Weights of a small transformer language model: MLP 1280 GELU.
Each number is 128 + 32 x the weight over its row's rms, rounded and kept within 0 to 255. Layers, rows and columns count from 0. The size above them is the row's rms in percent of the matrix's.

# layer 2 MLP up, 1280x320, rms 0.247, rows 257-309, columns 128-191
size [103  96 103  86  97 122 109  99  94  89 105 101  97 105 104  95  91  79  88 109 106 101  87 108 130  91  83 107 102  90 115  92  97 101  94  97 100  88  94  95 105 103  86 106 101  92  98  90  65  98  99 106 101]
[[ 86 129 181 160 123 128 166 109 142 120  99 142 162  49 137 136  52 141 136 134  93 134 111 143 140 102 168 144 140 179 135 153 130  90 167 130 131 114  59 129 178 128 170  98 110 128 140 147 190 133 105 147 123 113 112  79 154 105 120 137 177 117 199 163]
 [134 128 119 106 129 141 144  91 107 155 149 167 125 125 176 161 101 141  93 111 150 145 127 146 117  86 127 186 205 127 147 121  74 124 116 190 106 181 125 112 153 118 101 112 121  82 115 163 119 163 179 123 140 139 109 159 150 164 114 104 125 136 158 119]
 [140 104 186 112 157 159 141  72 155 114 121 162 106 125 141 128 140  68 140 131  48 129 155 131 134 138 101  96  88 106 140 143  67  88 154  92 115 120 122 155 105 126 135 201 114 117 162 166 106 138 109 144 196 139 169 132  94 204  97 214 130  97 130 110]
 [ 93 158 151 121 115 175 123 105 130 138 101 157 175 143 164 120 163  71  76 105 116 171 132 175 112 116 145  40 160 132 136 141  86 114 172 143 134  86 163 183  90 209 142 107 130  59 129 153  84 102  81 162 100  89  87 139 115 134 159 200 141  99 140 123]
 [116 152 153 142 145  61 143 154  88 170 147  96 169  71  98 134 130 147 146 139 157  86 128  70 158  92 108  98 139  49 139  90 114 142 141 118 180 138  88 140 125  65 138 125 150  78 142 108  75 160 144 103 133 115  97 126 149 132  69 173 149 184 163  79]
 [108  88 152 133 196  34 147 157 111 145 142  91 175 102 102 129 129 185 117 103  99 127 153 140 145 129 104 125 119 103 160 169 124 150 170  38 124 116 159 103 128 139 151 125 107  83  89 147 171 109 170 142  62  88 105 133 179  72 126 134 132 124 145 150]
 [138 163 130 118 163 137 107 172 172 141 130 162 161 102  92  87 150 133 189 106  65  91  48 143 175 189 121 156 128 159 138 137  88  72 127 169 139 107 157 145 117  91 137 141 138 108  70 137 166 102  79 144 157 110 142 196 135 132  96 123 149 141 165 115]
 [170  81  57  26 124 128 147  74 166 106  89 176  82 103 150 162 142 179 142 140 101 107 160 186 108  97 126  94 115 125 116 137 106 177  89 129  85  95 122  97 128 130 144 122 131 121  69 132 114  97 185 115 103 117 161  96 142 215 116 123  46 101 111 159]
 [ 99 141 162 149 111 120 138 168  91 139 125  56 161  82 143 137 103 151 121 135 122 110 127 115  90 155 177 158 155 149 146  83 143 161  82  67 187 123 105 113 120 107 115  91 117 173 107 159 129  94 117 114 161 145 122 129 132 135 147 151  34 141 114  56]
 [188 146 109 141 146 177 193  69  96 134 157  95 160 126 112 100 103 135  95 172 114  93 164 175 138 140 126 152 118 149 136 164 184 128 173 100 152 115 160 135 178 134 114  81 159 160 101 151 151  98 117 127 160 140 142 148 130 113 102  81 180 170 146 135]
 [131 147 129 118  74 194 106 143 112  91 117 104 165  96  78  86 125 136 170 198 131 123 136 131 171 155 164 138 151 197  86 128 156 127  98 141 137  47 135 136  94 142 112  99 138  93 160 136 126  93  72 180 142 139 129 125 133 102  96 128  76 136 155 179]
 [145 118 130 158 125 134 125  61 121 136 142  87 190  93 151 131  88 110 125 110  96  77 134  77 132 133  77 164 144 124 151 202 109 110 147 117 124  60 177 118  86 124 167 112 145  91 146 154 178 149  92 111 113  84  79 162  83 156 223 101 132 182 212 174]
 [133 124 159 138 181 102 130 163 186 161 144 178 200 182 132 112 118 121  90 139 147  96 150 136 173 136 102 113  97 160 156 161  88 131 217  98 171  76 165 109 146 161  93  69  89 134 142 122 146 142  80 203  71 171 122 124 123 135  72 147 136 144 156 121]
 [ 94 185 156 119 105 116 144 125 143  92  97 129 177 171 185 165 145 153 142 100  80 145  75  63 141 123 194 167 116  90 162 132 148 117 191  77  96 164 125 139 137  98 117  81 151  43 122 130 131 147  99 117 118 110 130 105  96 152  78  78 134 119 121 121]
 [149 146 148 174 126 123 107 173 121 151  94 102 121 130 149 102 128 128 112 111 112 157 177 161 103  99 135 165  93 171 140 133  66 118 119 145 116 144 125  68 176 153 113 159 106 109 106 144 207 169  90 179 176 146 137 139 177  91 120 157 199 167 140 212]
 [126 100  89 114 120 102 123 117 133 165 153 125  64 144 108 154 170 131 131  84 135 101  98 123  62 163 131 122  69 110 144 155 113 105 158 114 130 162 171 144 108 108  96 120 147 154 147 115 153  17 105 148  79 123 167 107 131 120 134 112 179 173 166  85]
 [160 160 163  86  97  98 135  57 130 131 223 163 156 115  83 208  91 138  69 189 121 120 113 139 134 128 166 155 134 109 129 107  90 116 168 118 123  54 127 120 131 100 156 137 149 148 122 151 108 175  78 102 122 128 161 113  70  83 111 169  80 142 142 173]
 [125 182 132 157 142 111 148 130 130  56 156 102  88 190 193 168 159  80 157 124 134 124 115 108 132 127  71 130  72 158 127 119 152  64 160 116 139 143 121 162 120 156 136 115 131 157 133 188 139 192 160 107 117 129  88 131 140  90 163 145 143 101  91 130]
 [165 158  99 109 126 192 165 166  63 140  91 111 119 160  98 159 166 112  90 163 139 137 178 115  97  93 134  65 100  83  94 112 110 148 176 182 120 156  94 125 187  93 131 150 100 161 168  74 145 146 150  96 141 119 152 184 140 127 171 102 117 153 116 106]
 [144 101 132 137 126  75 146 138 190  94 154 116 162 145 163 127 155  94  91 102 184 167  84 174 116 157 116 163 104 151 135  83 140 143 128  78 128 111 126 101 148 115 213 122 121  86  78 175 148 165 127  91 165 105 125 117 145 104 102 120 126 110  93  75]
 [ 88 116 162  92  92  87 154 165  88  96 160 146 150 125 135 181 119  75  98 108 105  88 136 115 155  99 147 158 173  95  92 149 105 111 159 145 169  70 134 136  59 139 168 156 128 126 139 160 152  84  93 138 149 112 135 143 101 131 143 112 170 148 157  88]
 [ 54 110 109 144 131 106 130 111 106 136 114 162 123  98 155  75 140  86 161 197 132 142 213  94  72 110 100 140 139 151  85 114 180 128 171 107 125 147  99  65  75 122  97 147 183 115 145 110 163 114 172  91  85 104 126 139 167 153 160  96 113 146 112 110]
 [122 201 167 227 116 109 119 110  82 175 161  83 207 137  81 138 109  76 123 144  59 100 162 163 125 141 147 102 150 107 148 126 122 161 156 139 170 154 109 141  89 176 137 126  85 100 146 150 123 151  82 100  98 126 178 119  90 128 120 143 101  90 112  76]
 [110 171 129  70 109  72 102  89 162 141 138 146 108 119 137 145 168  81 166 137 133 103 113 118 115 137  96 142 162 102 129 129 118 150 107 157  88 103 104 177  72 145 106 120 116 213 121 133 103 190  73 131 121 177 140 102 103 134 177  97 151 147 135 141]
 [165 157 133  78 115 161 106 165 150 116 158 165 137 111  88 163 146 178 133  86 130 122  90 122  79 134 113 101 192 177 111  93  84 109 130  84 154 144 148 151 121 110  91  79 164 202 174  82 107  88 126 151 174  92 128 153  96 138 173  79 115 124 150 142]
 [174 176 150 105 130 138 119 156 126 182 158 124 130 175 143  63 149  85 156 170 122 128  59 160 135 103 147 149 120  97  94 162 227 188  87 117 150  82 147  62 107 121 114 129 179 162 152 154  60 110 105 109 107 144 126 127  99 136 138 146 128  81 167 117]
 [165 104 143 149 150 128 166  66 109 120 138 144  99 199 108 124 138 142  73 165 121 146 129 201  90 132  52 100 167 139 105 132 126 153  63 170 178 100 171 144 169  84 153 124 115  80  72 196 141 167 140 119 133  77 147 124 171 141 124 135 126 112 141 127]
 [ 73 171 115 123 126 167 145 121 187 138 147 148 187 109  58  96 225 147 148 151  67 121 165  72 115  89 145 110 119 178 163 108  70 101 101 155 145 144  87 126  79  96 103  62 152 142 155 169 110 137 144 100 162 105 133  81 124 116 105 106 165 124 168 105]
 [ 86 134 102 163 111 201  95 148 110 142 172 144 155 126 164 100  95 139  81 103 128 144 192  98  69 112 198 105 151 121 173 133 201 186  99 174 141 119 126  86 210 111  85 150 183 215 163 114  87 106 156 121  98 110 131 110 118 147 148  38  75 153 150  82]
 [100 168  91  94 146 158  80  87 187 136 174 139  64 132 187 130 164 168 108 113 121  61 162  90 106 176 122  77  93 141 129 137 115 149 100 126 103 160  85  85 130 109 164 117 107 141 130 164  97 169 159  84  92 162 114 115 140 113 115 138 162 149 163 195]
 [132 133 133 107 144 101  78 130 132 171 167 120  99 110 111 155  68 126 124 151 166  86 112  82 175 131 140 101 145 129 149 106 103 152  69 176 113 109 160 131 155 113 115 120 144 116  77  80 128  81 139  85 140 122 109 118  84 137 110 125 142  82 136 147]
 [162 105 127 161 163 121  93 139 141  92 143 132 197 128 141 120  52 161 145 149 153 140  84 170 137 164  79 158 172 119 176 199 102 126 150 124 158 127 177 101 115 103  71 127 151  87 142 165 102 103  70 142 134 183 155 152 177 103 127 129  80 145 118  85]
 [ 97 105 159  92 128 138 149 111 117 138 126 152 130 155 169  76 134 119 118 149  57 123 198 113 104  48  76  62 118 110 170 175 117 135 102 176 113 125 103 171 108 116 125  92 109 111  79 182 117 145 173 107 167  89 105 121 174 151 109 104 172 156 155 122]
 [ 94 121 180 153  98  99 123 119 116 106 115 138 164 142  62 132 149 126 126 122 129 148 134  97 111 129 132 121 123  95 113 149 193 129 175  82 118 162 122 148 132 103  95 102 115 167 143 139 122 102  80 115  99 155 119  94 158 147 154 158 107 173 116 145]
 [178 139 167 135 149 136 149 130 110 143 177 132  89 132  65 157  94 114  82 203 181  99 124 140 137 150 133  79 102 133 138 161 116 127  99 176 187 135 171 124 122 101 102 136 144  40  91 162 126 111 114  68 114 155 132 121 158 177 158  86  82  98  60  93]
 [151  89 123 104 177 117 107 147 148 115 109  64 164  97 149 150 146 156 144 172 161  95 149 182 158 127 198 127 143 175 137 132 105  87  84 129 147  95  98 123  99 122 116 138 136 105  88 190 125  59 154 109 149 154 131 142 172 121 143 150 114 142  92 102]
 [ 45 143 121 124 109 142  99 104  80 111 138 122  84 150 132 174 129  97  92 133 145 171 129 189  55 146 174 166  81 124 149  96 115  99  81 108 159 161  86 131 124 156 103 125 115 106 115 132 167 182 125  67 172 161  63 182 125 145 184 149 101 105 124 141]
 [101 162 144 135 144 139 111 134  58 122 142 118 141 162 201 124 184 153  85 161 178 171 156 119  91  91 135 103 128 111 141 106 135 159  98 171 124 133 150 131 136 108 142  73 139 144 107 158  89 112  52 100 158  84 115 129 143  62 121 154 113 114 107 191]
 [216 147 117 124 181 147 111 155  83  95 164 121 146 185  86  89 174 142  99 175  87 100 125 137  98 158 116 129 222  88 108 180 129 150 145 146 122 134 144 129 155 114 152 160  68  79 148 109 111  92 166 126  93 133 157 133 169 103 123 129 138 127 149 135]
 [ 78  99 115 112 147 128 112  99 150 128 177 182 112 129  75 131 138  57 137 138 137  97 127 104  93 101 158 124  94 127 103 123 110 181 115 158 124  70 126  80 111 123 108 152 103 179 181 158 129 112 119 116 201 172 145  93 183 103 121 137  67 114 151  82]
 [127 107 137 121  94 131 135 107 194 132 133 106 119 138 155  99 145  99 117 108 190 118  85  95 116  86 130  66 170 166  81 124  98 108 179 152 104 105 159 125 130 112 126 156 153  91 159 140  84  69  71 130  79 151 147 138 129 125  80 118 145 152 117  99]
 [ 66 133  96 106 109 144 124 131 201 113 117 100 116  51  46 131 102 181 129 113 141 137  99  80 129 194 132 112 119 184 119 191 148 167 184  91 125  75 112 133  87 123  88 118 166 122 106 123 142 102 120 119 100 141 146 184  91 114 123 112 179 118 197 143]
 [128 127 110 103 103 172  84 114 136 140 117 173 171 105 103  96 111 103 124 136 135 144 162 154 116  87 128 104 141 109 123 108 166 120 158 174 122 108 129  72 170 121 147  79  67 101 159 174  94 119 157 100 157  84 207 215 196 158 141  70 139 124 117  84]
 [182 132 126  75 103 114  35 156 127 138 161 113 154 152 145 132 156 105 163  58 111 190 135 152 143 132 131  86 107 159 142 131 133 181 106 164 127  89 146  70 128 164 122  68 117 140 172 102 172 112 134 114 138 108 147 153 112 182  76 137 138 133 133  97]
 [100 152 146 163 124 169 141 150 159 115 179 148 109 181  99 162  70 177 125 115  96 148  87 134 114 121 139 103  76 135 111 116  95 119 124 150 137 150 204 112 144  89 110 124 139  51  96  98 119 140 132 161 168 111  51 133 100 129 156 128 134 103  91 116]
 [ 89 101 117  75 127 128 100 128 178 114 142 127 131 113 159 109  97 204 146 135 148 110 155  78 108 213 143 149 116 121 174 102  94  81 114 111 164 186 146  93 118  86 110  97 165 116 150 124 138 104 131 130 146 110 112  70 101  48 142  86 102 122 154 166]
 [ 97 133 108 133 134 123 141  98 106 140 113  69  88 144  66 123 160 118 183 152 101 163 152 142 130  96 111 134 175 112 156 157 138  85 158 125 167  86 118  68 132 117 105 109 126 156 165  99 144 130 117 105 160 113 146 128 130  97 150 139 186 186  82 161]
 [156 137 126  99 148  67 120 165 113 150 135 148 119 158 163 176 142 161 111 156 129  76 138 114 131 134 154 129 116 154 127 120 182 163  90 139 141 160 145 140  87 135  69 216 171 125 164 159 179 140 172 113 122 102 172  98 101 122 123 113  94 119  69  94]
 [147 165 149 156  82  79 143 123 135 137 131 111 109  67 150 161 154  83  84 190  98 126 146 103 152 136 130 189  54 163 180 132 111  87 234 163 182 129 112 148  91 118 194 123 123 153 139 157 164  89 133  76 118 149 132 113 156 177 132 188 123 164  77 122]
 [139  90 118 123 107 174 161 114 109 144 141 168  84 165 107 168 103 205 141 151 128 127 139 123 125 105 110  72 101 125 122 138 113 147  82 191  82  88 138 124 115 155 152 101 169 154 109  92 110  80 206 165  84 131 191 130  68 107 104 109  89 180  81  98]
 [141 143 120 107  85 161  77  84 116  97 105 144 167 137 141 120 163 150 177 120 142  84 175 144 139  68 131  35 137 123 165 189 110 161 157 122 139 132 120 154 122 124 126  95 165 133 140 119 137 151  15 190 122 100 116 149 122 122 127 128  95 130 146 100]
 [151 157 140 153 159 138 109 138 150 134 146 137 128  55 176 100 196  89 143  97 131 178 149  89  71  91 103 129 130 137  94  75  97 142 140 119 164  76 116 155 112 137 138 121  79 150 124  98  81  79 147 121 136  97 171  65 135 174 115 151 149 165 130 152]
 [ 72 173  57 135 155 115 199 120 122 118  88 134 127 171 148 108 112 134 112 149 162 148 136 112 141  82  75 157  75  52  84 139 144 125 106  82 157  88 125 123 136 132 112 149 139 127 121 110 120 101 186 127 118 108  93 158 149 139 120 119  86 111 183 142]]
# layer 2 MLP down (transposed), 1280x320, rms 0.105, rows 257-308, columns 128-191
size [105 100  95  89  96 113 113 111  91  96 106 102  96 115 106  84  96  98  89 110 111 107  88  88 118  87  86 103  65  94 112 102 106  98  93  99  93  88  98  97  93 115  87 114  99  92 100  79  76  92  96 105]
[[130 135 177 147 143 122 144 105 135 169 188 145 105  53 118 110 136 150 116 151 142 155 152 108 142  74 124 119  79 127 168 106 121 118  81 153 106 142 158 147  76 155 165 118 138 145 107 116  95  91 163 159 108 144 153 110  66 100  59 141 196 171 123 142]
 [154 101 157 168 112 127 150  61 137 175 132 135 118 141 118  81  95 153  60 113 151 116 130 128 134 119 186 179 143 186 141 158  97 135 133  75 131 152 137 107 102 123 127 172  95  85 134  99 167 136  82  95 149  84 130 104 123 141 131 132 172 137 123 103]
 [152 123 141 128 165 148 129  97 153 136  96 132 138 152 111 188  81  90 125 121 123 123 137 138  82 191 136 187 129 129 140 150  87 170 150 143 128 148 110 170 158  97 104  92 169 112 138 132 130 144  83  96 121 142 125 160  93 125  66 121  98 143 109 129]
 [141 177 108 122 133 195 150  82 174 123 204 161  71 139 177 135 150  88 138 162  75 155 165 176 100  73 109 139 110 115 129 119 177 118 154  88 186 121 116 142  84 145 150 116 181 110 144  98 140 166 141  88 122 133 161 137 147 176  96 143 116 153 126 183]
 [120 105  83 156 128 127  98 115  86  87 115  94 120 159 104 191  26 135 109 174 152 131  99 147 146 138 103 198 109 100  97 170 151 126 148 161 129 135 137 119  54 158  86 202 119 112 164  88  91  66 127 151 122  95 117 130 167 179  97 154 112 108 147 157]
 [129 104  94 153 190 107 184 113 141 136 152 122 136 139  80  73 121 176 106  95 101 212 176 159 117 131  92 172 116  95 192 148 139 115 157 100 113 158 115 114 148 146 160  83  84 180  65  82 158 120 123 125  49 110 139 177 132 111 149 109 102 129 170 118]
 [121 163  50  79  92 148 157 147 147 164 167 190 186 112 118  80 161 154 134 140  37 123 151  91 100 131 102 126 132 114 142 139  58  79 145 139  93 144 124 140  98 121 130 126 167 102  68 135 131  53 141 159 159 136 128 142 119 119  91 151 125 126 153 127]
 [129 110 123  77 157 135 202 143 153 114 105 119 157 129  91 204 157 146 131 118 112  90 127 190 108  46 158 141  69 115 132 106 125  80  99  98 139  65 107  88 126 131 147  66 130 150  60 203 173  91 116 128  87 143 135  79 117 176 147 144  89  85  71 151]
 [149 162 105 117 116 128 164  57 126 110 159 113 109 124  51 149 149 151  98 113 171 131 200 152 145 154  97  99 138 147 120 133 117 102 118 161  94 188 134 157 171 100 103 165 131  62 109 140  92 191 122 144 112  94 131  71 113 105 115 100 173 124 148 231]
 [159 133 103 161 139 197 137 161 110 116 129 115 105  78 126  83  86 152 136 187  76 139 130 105 127 140 147 107 105 109 148 230 176 157 151 119 162  94 122 120 143  82 147 102 157 142 184 112 139  55 135 139 165 128 131 110 111 130 103  63 169 136 129 145]
 [136 134 123 111  64 145 122 192 140 143 153  74 179  98 142 143 146 157 190 224  89 169 121 120 167 142 139  82 142 169  95  50 149 112 136 127 176 162 133 122 103 124 135 116 162 116 154 108 198  98 103 149 124 149  73 125 134 150 146 124 105 149 146 148]
 [ 93 122 131 175 107 123 188  51 168 105 152  99  96  81 128  70  83 118  89 143 108 114 132 119 129  85 155 145 151 121 161 168  86 192 116  87 110  65 100 107 117 142 119 165 182 105  92 168 162 158 138  73 127  91  96 107 146 157 135  76 113 166 187 158]
 [188 150 169 146 146 135  93 158 162 192 116 131 199 115  79 123 145 129 123 141 158 103 106 101 154 127 156  84 142 117 153 109 108 141 119 160 141  73 105 147 157 179  93 106 175 108 117  52 150 136 113 128  73 157 165 173 119 175 112 132 158 150 158 159]
 [143 141 138 153 118 105 142 137 130  93 114 144 176 135 190 114 181 193 124 134  51 155  89  94 142 120 124 171 106 135 147 104 150 165 123  78 120 169 141 115  93 112  74 127 192  59 106  87 174 134 136 162 160 154 102  95 139 122 129  69 186 135 163  68]
 [163 132 114 102 106 128 117 161 151  80  76 129 101  95 102 118 133 127 180 104 102 170 143 163 148 140  64 119 139 111 125 118  86 108 138 137  88 144 139 119 214 101 111 131  98 182 103 106 107 154  95 134 190 158 144 144 101 106 134 169 141 183 107 201]
 [104 122 135  93 170  89 163  95  79 186 118 168 124 166 105 114 112 142 151  85 147  66  88 114 117  61 109 191 194 156 110 123 139 177 120 154 168 107  99 131 141 115 142 132 119 158 113 163 174 133 116  89 100 119 154 101 185 135 179 155 186 184 116  64]
 [164 177 143  80 109 133 104 128 142 109  91 163  95  84  91 114  91 135 120 158 167 129 112 102 118 100 168 221 108 109  81  58 127  98 167 170  84 148 159 164 165 100  71 170 141 113 123  74 110 118 166 123 133 129  75 161 123 152 121 187 131 151 157 157]
 [169 125 161 151 125 157 158 126 137  88  97 164 112 140  98 227 147 111 157 116 114  99  74 135 128 130 118 114  98 155 113  67 144 134 107 147 114 145 159 168 100 165 143 112 164  54 120  96 119 126 119  82 126 142 128 122 137 110 156 183 165 101 147 150]
 [129 190  75 120 111 108 143 158 118 138  69 137 101  97 186 111 122 102 147 162 134  92 158 114 116  96 131 105  89  20 154 142 155  84 195 105 147 114 128 113 168  94 151 130 139  97 149 112 140 164 136 136 107 170 133 143 165 111 106 124 115 130 153 106]
 [165 128  93 210 111  81 138 130 155  95 119 107 137 150 144 103 181 138 114 154 163 151 112 139 170 132 102 166 100 154 155 132  65 138 147  90 122 111  93 133 116 119 179 118 125 104 131 160  92  76  89  97 141 213 188  68 157 126 130 161 126 112 131 106]
 [117 174 128  79 154 136 144 143  76  79 172 183 183 102 121 196 114 111 159 159 169 155  97 100 132 129 124 166 165  62 179 229  87 126 104 174 165 118 143 194  89  96 161 213 156 138 125 155 123 100 132 108 134 135 130 125  68 105 107 143 161 119 111  96]
 [ 72 103 156 167 122 115 141 151 113 167 126 145 124 170 210  47  93 110 104 196 139 144 201  86 113 130 105 113 107 148 129 121 142 118 149  32 109 116 119  95 134 166  92 194 172 116 135 111  87 133 164 126  76 104 123 146  97 133  95 101 152 116 104  70]
 [136 141 132 141  84 113 135  69  93 109 140 102 107  77 153 161  73  77 136 125 129  82 148 150 137 145 165  82 122 175 120 154  94 158 182 143 127 194 129 141  92 118  91 139  92 149 128  71 124 182  85 105 142 104 169 115 151 139 159 100 176 169 154 148]
 [143 134  97 103 124 129 119  91  98 128  95 142 145 124 181 114  93  89 179 143  67 130 131 138 145 114 153 125 106 135  99 121 179 154 116 180 154  98 114 137 138 120 159 112 139 166 159 125 120 153  98 140  98 164  98 114 104 135 118 150 127 112 146 107]
 [ 94 105 132 125 109 118 105  83 100  79 118 153 127 128 124 188 162 168 119  65 150  95  64  82 130 166 179 101 200 160 126 122 105 144 189  99 106 129 140 199 159 164 101 149 151 118 123  78  86  87  94 170  93 122 102 155 112 143 154 118 125 142 102 102]
 [161 192 127 102 144 103 154 139  76 188 163 148 135 167  60  87  99  88 135 136 116 132 107 147 102 101 190 158  66 148  98 195 181 104 141  97  87 124 104  78 107 117 159  98 150 116 137 157 124  99 162 109 111 128 123 203 166  86 108 150 126 123 148 142]
 [193 128 119 158  99 127  80 127 104 104  95 135 139 154 114  72  76 124 147 126 111  54 139 171 167 122 142 108 134 150 171  78  92 138 118 141 226  64 105 143  99 109 116 137 129 164 119 121  92 121 149  91 100 168 129 134 135 160  60 130 128  69 134 116]
 [ 85 168 110 136 143 160 118 116 157 121 114 134 131 109  59 126 162 153 140 182  67 104 117 121 128  65 183 124  95 168 112  63  94 135 110 165  83 160 117 147 140 111  89  86 156 129 152 219  76 123  69  95 147  99  87 132  91 137 120 108 145 127 153  76]
 [184 103 138  89 163 128 174  76 124 106  90 137 133 160  66 184 166 119 130 113 131 122  66 153 119 134  79 155 129 122  85 104  50 126 179 115  69 147 172 107  35 122 153 112 104  82 112  87 105 163  90 132 133 164 127 146 132 111  90 169 151 157 107 120]
 [138 125  73 146 147 118 131 163  81 116  90 129  68  86  39 169 171  74 130 147 133 127  96 109 111 114 142 153 119 118  78  83 166 142  73  59  90 101 125 171 166  89 125  94 110 107 163 129 122 143 135 165  77 132 107 152 143 112  99 172 146  87 142 156]
 [105 104 132 160 115 150 138 156 182 186 121 138 130 154  88  75  96 162 173 107 141 176  87 142 161 178 144  71 128 136 140 109 134  93 145  84 138  70 159 114 154 127  93  73 117 119 107 113 107  90 135 148 106 160  92 136 143 122 125 165 104 135 136 193]
 [169 134 138 145 124 171 144 153 128  59 101 162 134 151 111 191 108 138 155 139 146 162  61 122 180 126 149 145 126 105 110  96 136  77 151 113 152  87  94 181 100  83  72 145  85  72 146 180 123 131 115 168 137 124 117 147 112 153 180  99 144 102  86 172]
 [147 111 183 126  83  89 152 113 153 139 118 144 107 145 129 102 127  89 133 128  80 108 151 104  70  96  97  87 148 128 166 161  99 143 128 126  86  95 162 129  85 126 198  97 110 156  92 151 129 140 152 147 179  95 128 111 150 114 133  93  95 121 173  97]
 [129  82 162 148  90  81 149 158 107  97 139 113 130  76  69 138 150 127  99 154 114 140 118 130 131 119 108 110 179  84 133 169 155 173 141  93 125 134 102 113 129  80 131 109 127 163 141  97 113 116 108 181  99 144 143 121 158 178 173 175  96 219  94 105]
 [119 156 181  96 153 166  73 157 112 181 136  85 154 147 108 100 116  97  78  92  94  93 145 163 143 110 138  73 107 160 170 201 125 111 146 174 106 117 126  99 156  90 127 110 149 104 104 101 179 163 112 131 104 148 114 135 126 120 216 146 126 121  70  52]
 [141 103 109 105 161 128 127  78  88 126  94  77 130 142  95 137 119 134 157 146 147 112 115 141 152 133 172 125 115 125 110  91 140 174  79 168 123 115  95 140 135  98 141  67 151 193 143 111 116 102 143  94 126 134 136 127  97 115 135 133 160 110 141 114]
 [ 96 101 103 132 149 129 155 136  94 145  84 136 134 123 123 178  96  93  52  75 162 148 148 117 162 123 136 114 136 133  91 112  87  87 162 132 122 136 136 131 108 150 125 159 125 150 163 150 151 143 146 165 160 123 172 150 147 141 147 141 157 122 126 145]
 [ 86  86 152 167 136 115  93 137 122 142 145  84 158 159 152 224 173  29 108 149 133 150 160 106 195 115 143 182 124 185 111 116 131 118 162 145 111  86 149 104 159 117  98 112  93  89 116 155 112 105 133 114 140  51 139  92  97 191 141 178 113 118 129 108]
 [174 178  87 151 138 162 125 118  62 135 121 159 128 171 121 142 126 137  97 113 115 153 133 112  76 171 123 123 188 115  99 121 109 138 169 157 133 105 143 170 206 143 184 150  90 125 153 146 108 104 150 105 135 145 112 116 114  91 176 153 136 136 177  96]
 [ 98 105  92 147 116 132  76  97 127 178 133 138  86 132 101 148 136 108 154 182 121 142 162 134 147 155 135  97 145  94 136 164 162  81  93 172 128  83 124 127 131 182 125 130 200 135  86  95 124 166 145 120 158 119 127 149 156 127 161 120 156 105 142 145]
 [111 123 103 122 121  54 108 151  80 158 165 168 144 105  74 175 184 120  81  87 158 162 130  97 162 181 152 131 164  91 104 177  74  68 167 148 130  67 182 140 106 150 160 106  82 111 115 123 126  95 104 124 113 130 150 137 125 152 139  62 120 125 110  73]
 [125 117 117 121 153 183 154 136 143  91  99 136 118 126 135 138  90 172 119  70 128 151  87 140 175 171 124 126  71 158 133 167 100 149 107 105 159 124  97 148 145 124  88  68 119  97 131  93 126 168 126 176 143  73 158 153 102 115 110 154 175 158 142 177]
 [160  82 151 134  95 131 148 161 134 138  94 116 137 134  87  84 135 143 120  88 133 142 194 177 154 122 142  95 145  97 146 148  95 157 177  99 141 133 126  65 169 150 126  95 104 126 193 155 136 110 104  98 162 158 141 108 135 115 120 110 146 143  61  73]
 [105 142 159 130 124 133  85 179 114 129 164 132  85 177  97 102 163  98  97  62 123 151 130 133 114 169 125 147  65 161 130 125  87 189 113 176 156 118 181 143 120 150 122  46 131 102  95 115 221  76 150 122 112  56 120 179 142 206 148 107 131 165 117 116]
 [113 117 145 104 181 150  78 145 120 114 130 167 171 179 118  96  90 132 142 109  75 113 111 123 158  63  95  89 141 120 158 109  87 112 129 141 180 144 159 114 193 166 131 113  88  96 182 110 147 192  95 173 177 187  83  80 116 110 118 132 181 131 124 140]
 [ 89 119 122 151  92 161 125 157  99 110  78  88 167  44  98  94  87 180 128 132 127 163 114 123 130 202 168  94 180 139 195  90 137 107 114 169 105 124 112 112  63  75 104 135 137 141 129  91 108 153 148 125 104 166 143  89 126 123 116  81 130 142 161 173]
 [119  88  93 179 130 110 128 117 113 116 105 117 110 165 154 145 182 102 117 119 150 182 215 150 143 149 134 147 135 160 152  76 119 142  85 103 113 137 116 124 144  91 188 161 105 126 111 122 133 103  88 108 150 133 124 108 120 110 167 147 243 131 107 132]
 [ 92 110 149 153 123 155 103 101 104 184 161 145 180 112 106  84 130 139 146 114 128 108 146 120 141 151 120 138 123  66  98 170 192 160 179  85 150 120 104  70 136 121  97 116  92 152 111  73 131 137 131 124  88 171 132 113 104  92 114 132 101 146 103 166]
 [149 126 165 179 106 132 144 161 131 116 108 191 111 137 141 145 166 169 120 109 140 138 117 116 131 181  87 107  85 125 111  76 116 120  83  82 142  95 176 148 131 138 104 119  96  92 121  82 121 173  99 142 142 124 137  85 137 116 137 140 163  93 164 144]
 [148 117 131 108 121 170 112 136 105 122 142 171 136 141  89 155 114  93 143 188 147 136 131 137 115 130  97 120 128  95 103  95 112 200 155 195 133 133 163  93  84 163 139  77 101 172 165 137 157 150 202 115 125 122 185  76  88  92 147 111  98 131 108 119]
 [ 87 103 106  62 143  94 103 111 157 133 110 111 144 147 147 126 178 161 104 135 128 127 161 121 137 130 111 168 157 130 114 165 132 179 131 124  77 129 111 140  66 117 131  76 163  90 123  83 146 117 112 178 128 155  95 171 167 136 129 146 123 150 175 101]
 [160 182 101 179 137 142 140 121 140 149 135 138  90 125 217 118 135 117  93 129  69 136 127  78 101 157  98 103 101 128  74  94  78 108 141  73 110  73 169 143 179  75 150 132 171 171 171 145 105 113  88 124 153 121 150 149 104 128 152 155  93 140 126 161]]